{
  "num_hidden_layers": 8,
  "num_attention_heads": 8,
  "intermediate_size": 2048,
  "norm_place": "pre",
  "norm_eps": 1e-05,
  "attn_scale": 0.102,
  "init_std_qkv": 0.0199,
  "init_std_o": 0.0,
  "init_std_down": 0.0,
  "optimizer": "soap_variant",
  "learning_rate": 0.00351,
  "lr_head": 0.00624,
  "max_grad_norm": 1.0,
  "final_lr_fraction": 0.1
}
Each number is 128 + 32 x the weight over its row's rms, rounded and kept within 0 to 255. Layers, rows and columns count from 0. The size above them is the row's rms in percent of the matrix's.

# layer 3 MLP gate, 2048x768, rms 0.0985, rows 1567-1588, columns 528-575
size [ 93  93 105 105  91  94  91  95  99  99  94  92  97  93 120  98  99 130  95 116  88  95]
[[152  78  92 154  85 117 109 183  91  94 106 133 189 179  79 167  70 105  83 118 100  98 116 184 162 118 103 143  70 153 147  80 136 160 133 105 135 134 129 149 160 173  83 130 103 155 153 180]
 [137 131 197  84 102 111 161 116 108  81 117 136 113 121 139 130 180  91 137 133 181 121  90  91 135 157 129 118 133 132 114 138 116  78 115  95 142 141 155 117  94 186 125 152 202 152  85 155]
 [155  91 149 149 129 138 142 134 157 116 120 133  77 134 130 107 125 105  80  86 111 136 159 125 148 117  97  93 124 122 145 138 147 152  64  99 172 141 140 124 133  90 112 146 211 117 100 148]
 [143 122 166 101 120 172 124  98 121 129 120  84 126 152 124 204 130 170  69 123  90 161 132 111 142 111 152  77 148 111 128 112 141 153  40 211 100  99 153 114  77 101 182 143 131 140 129 184]
 [134 114 166 146 136 101 154  90  88 151 132 161 175 114 127 115 152 136 130 151 183 126 159  57 135 154 150 135 112 154 139 107 109 145 119 137 107 134 131 126 115  86 146 115  90 118 106 135]
 [ 82  92 118 150 116 128  94 111 119 102  71  89 162 100 168 126  70 147 145 164 223 150 134 103 106 146 164 202 141  93  53 100 131 161 166 107  92 111  37 171 126 111 114 147 118 124  82 140]
 [169 155 121  91 137 163 148 198 168 139 133 123  99 111 139 139 143 119 115  98 115 150 112 150 154  98 135 126 119  36 118  68 149  70  87 110 154 169  56  94  98  75 110 126  92  92 126 141]
 [134 162 157 132 102 127 102 120 115  97  75 189  78 111 138 148 147 124 132 172  83  87  98 106  94 160  59  85 143 180 157  99 173 136 119  92 125 114  87 168  87 198 122 152 111 167 133 119]
 [132 113 139 165 128 100 109 155 134 146 159 111 109 162 167 119 130  82 141 113 138 107 130  99  92 133 176 132 143 110 145 134 140 138  74  99  68 132 105 146  79 157 120 164 127 177 141 135]
 [132 129 111 161 116 123  99 149 135 110 170 185 102 112 105 141 180  67 115 106 134 125 180 136 121  75 106 121 108 123  88 130 113 152 182 144 125 121 134 184 103 176 141 151 185 120 152 135]
 [158 134 118 145  90  92  71 144 148 187 161 115 177 175 104 111 145 130 127 131 108 119 112 118 118 128 142 116 178  99 112 180 181 137 126 178 142 127 108 116 131  53 150  88 148 139 121 190]
 [172 107 102  62 152 134 127  52 142 124 144  91 176 150 124 103 141  67  98  86  75 152 159 131 127 127  96 117 139  73 104 137 121 139 129 123 169 132 108 119 112 115 132 137 128 100  93 173]
 [114  89 148 140 110 155 129 130 174 137 180 116  71 120 144  94 120 126  94 103  90 109 161 136   1 141  56 150  34 148 127 108 121 200 131 109 104 119 133 155 120 140 203 107 151 152 133 119]
 [117 148 105  94 175 163  20  59 136 116 154 127 188 108 150 100 132 179  75 159 136  74 145 107 106 106 112 164 141 143 174  86 149 124 127 100 132  79  33 122 125 151  99 148 154  80 131 199]
 [133 157  94 141 159 129 108 171 145 130 145 101 141 134 101 179  80 186 104  84  81  90 112 122 165 136  98 129 109 130 186 131 164 107 100 101 149 128 155 114 110  92 123  95 112 149 136 107]
 [ 83 119  47  96 157  85 136 129 149  84 201 116  90  92 108 176 112  85 107 101  96 109 148 111 156 140 147 128 155  62 172  69 160 143  91  77 103 129 151 143 142  95 126 171  90 127  50  98]
 [ 82 144 135 131 118 122 119 120 122 157 159  85 156 179 175 144 141 173 169 142 107 175  83 123  82  91 115  93 105 122 149 148 217 164 107  71 137 118  52 142 186  86 191 149 154  82 123 158]
 [136 116 128 123 137  77 148  91  96 125 112 165  78 157 150 101 157 116 134  91  86 151 113 162 141 200 176 130 103 150 138  60  93 116 119 123 173 102 144 134 108 139  93 123  92 133 105 161]
 [173 184  90 128 119 113 152 143  98 111 123 148  39 127 152 119 127  92 139  78 126 117 119  88 136 169 118 131 141 145 140 121 158 186  55 128 141  91 115 141  89 142 109  84 179 144 163  58]
 [129 101 128 200 174 150 153 115 139 142 105 123 155 113  88 125 150 215 199  63  99 174 128 129 124 147 118 141  78 139 133 137 119 153 144 148 108 126 147 130  93 117 120  97  93 162 129  95]
 [163 117 138 154  97 163  98 137 187 145 142  84 127 134  95  72 179 157 130 122 126 103  91 111 137 183  89 226 106 171 134 166  52  53  87 125  32  77 127  96 110 126 134 136 155 105 139 145]
 [155 110 129  73 163 138 165 140  72 145 214 210 104 163 108 148  83 149 145 170 167 123 121  91 111 173 158 154 141  94  91 124 117 113 144 172 109 116  97  96 124  86 118 133 160  70 141 117]]
# layer 3 MLP up, 2048x768, rms 0.0991, rows 1567-1587, columns 528-575
size [ 86  95 105  99  89  92  94 100  96  99  97  90  97  97 118 100 100 106 100 109  87]
[[128  95 113 155 132 124 160 158 109 112  97 129 186 144 106 162 133  86 122 141  93 156 111 197 130 101 119  83 131 179 160  45 129  94 100  79 111 124 169 156 106 184  86 114 138 147 139 124]
 [131 119 168 219 160 111 107 130 186 170 121 148 128 126 148 163  78 121 140 138  93 113 158 129 146 132 124  43  88 148 160 144  90 191 121  82 152 145  42 170 199  96 161 100 121 132  86 112]
 [126 127 115 185  71 117 140  84 156  83 104 112  84 174  72 128 125 154 177 157  95 114 179 167 118  80 132 203 125 102 121 149 225 153  86  93 142  92 172 180 161 144 103  76  77  99 147 154]
 [138 114 160 122 150  92 146 171 143 153 146 151 102 105 148  96 122 108 185 140 140 145 135 155 128  60 161 182 136 103 127  96 138 121 111 119 149 143 127 179 110 128 128 144 125  84  49  74]
 [208 114 125 155 125 137 112  65 102 126 141 113 153  91 149 130 163 119  96 112 140 131 174  80 174 165 112  87 126 137 155  91  88 173 120 118 126 155 167 170 138 138 149 135 105 158 131 151]
 [123 128  77 156 114 160 146 186 166 110 154  89  91 148  97 171 167 122 123  94 156  82 129 113 129 115 158 100 171 188 173 134 115  83 102 139 145 158 181 100 112 109 137 115 109 126 145 108]
 [ 77 136 159 119 199 119  64 163 119  60 105 138  94 181 133 128 167 180 189 185 157 117 105 156 146  98 172 188  90 108 105 107  68 175 165 119 117 155 119  73 134  98  94 138 147 153 202 106]
 [135 144 136 152 135 117 177 167  90 155 164 153 127 169 112 126 169 133 140 139 119  43 131 131  80 155 102 114 128 130 129  94  96 119 125  97 154 101  56 183 123 113 142 104 149 102 132  87]
 [164 163 114 149 149 182 133 123  99 106 114 108 140 141  82 149 118 109  82  87 148  83 121 100 125 145 163 141 122 192 124 151 137 116 128 141 140 118 114 120 100  87 110 168  92 126 141 113]
 [100 158 186  99 108 188 135 157 128  72 151 120 148 102 168 134  93  83 143 122 137 127  95 160 129 114  70 126 129 152 128 168 128 157  97 114  86 185 118  85  52  95 147 128 103  67 120 163]
 [145  84 161 119 132 135 126 138 130 119 113 109 229 131 115  84 104 130 101 152  97 124 168 153  79  97  85  83 137 186 225 135 132 122 173 110 195  95 163 187 113 108 109 169 122 112 139 115]
 [169 102 129 158 167 126 113  95 133 145 102  90 160 209 122  83 101 122 123 129  87 169 143 157 139 144 125  94 159 108 109 110  79 174 127 168  96  85 137 109 107 121 159 127 114 153  89 177]
 [167 119 115 113 117 126  94 123  97 106 116 119  79  94 149 104 103 122 153 131 127  71 200  84 133 119  94 123  71 127 117 136 130 116 122 130 171 154 148 131 121 138 126 147 144  88 184 125]
 [130 145 154 145  93 108 151  80  25  78 127 176 176 140 148 112 105 138 126  66 113 137 121 134 163 112 141 143 123 124 131 168 100 121 115 128 134 135 133 112 123  89  93 157 175 128 127 117]
 [159 135  86 119 158 129 111 178 105  94 114 155  97 159 127 189  91 158 153 138  92 118  78 129 114 139 148 125  47  88 163 147 106  50 120  64 158 123 202 116 102  98  87 132  77 210  32  81]
 [107 132 106 152 186 120 130 140 158  85 122 142 124  86 126  53 122  72 168 166  95 149 212 165  79 123 168 166 146 153  69  96 131 109 150 121 151  85 174 139 114 156 115 184  92 105 176 148]
 [133 114 162 174 179  66 149  96 109  94 128  96 125 164 132 119  77 134 128 147 134 188  95 144 112 114 170 133 195  72  93 148  86  86  82 123 122  92 137 181 142 109 137 130 154 157  94 126]
 [139 156  64  93 175  97 138 108 183 127 128  59  83  86  98 108 148 118 127 172 145 159 167 113 126  95 133 106 133  99 152 160 134 173 138 123 212 102  95 127 150 114 141 165 165 114 189 102]
 [ 96 110 146 141 134 108 166 129  71 134 155 113 192 110 107 168 160 127  58 128 105 130 150 115 123 120 178 179 115 190 121  98 118 139 107 136 141 179 114 132 118 140 134  85 103 147 171 145]
 [185 156 143 151 153 140 166 172  87 151 137 117 121 114 145 178 129  88 111 138 136 115 159 168  92 107  93 107 129 135 122 119 120 111 121 140 127 161  82 150 208 143 132 124 190 136 141 173]
 [174 116 112 145  46 141 117 121  90 109 131 108  90  88 188 146  64  78 167 165  85 136 141  76 131 127 130  95 116  88 145 133 167 150 113 110 124 176 106 134 138 138 139 167  87 157 107  91]]
# layer 3 MLP down (transposed), 2048x768, rms 0.0949, rows 1567-1587, columns 528-575
size [ 99  96 101  99  98 102  97  96 100  98  98  98  98 101 100 101  98 102 104  96  98]
[[121 163  91 142  90 154 142 155 124  83 166  77 135 104 107 139 113  96 125 158 133 153  71 141 183 138 122  82 131 167 178 145 160  87  68  84 135 112  83 127 137 125 109  63 159 129 106  67]
 [118 135 118 167 115 141 118 188 102  58 142 142  99 140  85 103  83  93  83 105 118 129 104 200 165  91  81 103 169  83 134  66  80 117 148 158 156 127 138  91 137 137 106  75 133 111 148 156]
 [168 156 141 135 105  81 175 123 135 103 107 163 121 134 147  88 221 164 144 164 122 188 116 114  89  64 136 181 188  54 105  89 175 118 153  94 106 185  93 142 155 189  93 123 125 135 140 187]
 [145 121 101  70 124 136 103 119  54 117  83 106 129 104 131 107 143 163 109 202  50 153 189 161 121  86 180 103 167 132 116 168 153 149 142 111 123 161 150 102  59 116 126  87  88 124  99 171]
 [109 125 184 130 102 131 116 142  88 133   0 109 147  84 153 103 154 105 149 120 141 112 122 138 134 138 150 158 122 172 170 123 125 156 132 138 145 146  95 150 162 125 125  84 133 147 172  82]
 [115  34 173 151  92 113 107 157 133 141  62  95  94 111 129 111 167 156  82 143  97 113 108 159 146 138 117 130 138 163 130 143  96 166 143 146 147  82 107 179 121 145  58 141 147 105 112 103]
 [144 178 110 145 113 103 113 169 167 110 108 129  67 157  70  85  79 162  89 200 134 175 158 172 100 159 105 163 105  73 118 113  30 124 120 143 185 140  96 117 163  95  90 125 139 158 125 142]
 [145  83 150 134 143 179 102 150 131 144 107 131 165 147 117  97 119 191 105 127 159 142 122 158  80  91 156 114 179 102 136 135 168 146 198 168 139 209 150 174 119 186 107 150 175 102  94 168]
 [189 144 169 160 100 107 157 115  72 204 147 101 136 173 178 104 128 170  78 179  91 181  67 136 131 100  81 127 181 120 139 153 166 124  59  90 179 115 101 103 209 140 136 131  91 227 157 102]
 [108  73 165 191 135 109 156 112 117  93 213 128  97 143 134  33 171 187 150 150 125 125 169 117 137  99  82  84  92 169 193 161 102  91 136 139  78  58 125 135 158 189 127 151 133 177 176 137]
 [160  47 147 166 127 125 143  68  96 162 119 119 110 136 128 138 154 169 135 114 102 160  82  90 128 197 168  69 122 107 172 147 160 142  92  58 117 174 104  84  97 154 158 158  97 104 121 132]
 [151 109 144  85 127 170  93  96 141 111 129 132 140 125 159 131 127  53 101 197 168 145 213 103 115 112  64 154 124 133 154 146 118 115 122 159 130 146 161  90 100 124 129 168 137 102 114 103]
 [139 150 113 135  77 113 137 104 101 145 184  74 180 142  88  93 119 208 122 108 149 140 121 129 212 141 171 132 118 123 120 161 134 131 137 107 156 112 163 130 124 113 120 135 136 182 116 166]
 [188 114  89 168 150  78 176 204 111 123  81 162 156 135 163 197  87 129 210 132 143 139 117 137 108 143 118 102 162 138 135 129 144 123 107  86 116 189  65 140 137 144 132 145 123 115 109 127]
 [122 139 167 134 140  86 142 122 149 119 136 191 167 191 128 131 127 180  85 105  99 134 103  90 143 154  94 104 118 100 141 122 124 122 153 147  52 135 154 147 157 134 127 121 125 169 121 188]
 [123 162  58 115 128 106 136 141 127  71 137 115 117 155 116  67  91 101 143 114 136  65  58 144 153 137  80 131 133 140  92 159 101 158 138 101 170 139 107  89 126  96 164  89 155 140 115 160]
 [108 105 168 181 211 169 156 118 225 118 124 132 162 165 127  89 137  93 144  95 121  98 189 123 137  90 132 140  86 163 120 104 116 100  91 107 174 113 169  69 145 174 137 134 126 176 112 102]
 [195 169 113 127 175  85 163  73 194 149  87 124  91  80 143 130 174  95 122 156  99 159 138  83 169  59 180 123 104 123 143 100 146 128  91 105 126 109 158  99 140 133 125 188 184 120 120 130]
 [117  79  46 175 141 143 141 121 185 133 103  96  73 165 194 224 125 133 106 137 188 127 120 105 132 128 174 146 176 164 121 145 176 145 140  43 150 160 106 147 115 150 148  87  92 154  94 115]
 [131 155 166 154 126 136 123 112 137 127 230 130 154 142 151 109 120 217 154 140  90 143 126 131 177 159  68 127 110 115 123 147 126 161 143  80 149 130 127 155  94  76  92  89  89 130 128 104]
 [156 116 116  97 134 180 173 111 201 155 129 111 101 144 120 157  78  46 117 163 114 133 110 155 167  81 110 144 139 145  61 131 160 172 145 124  66 166 146 143  89 169  72  98 155 147 126 133]]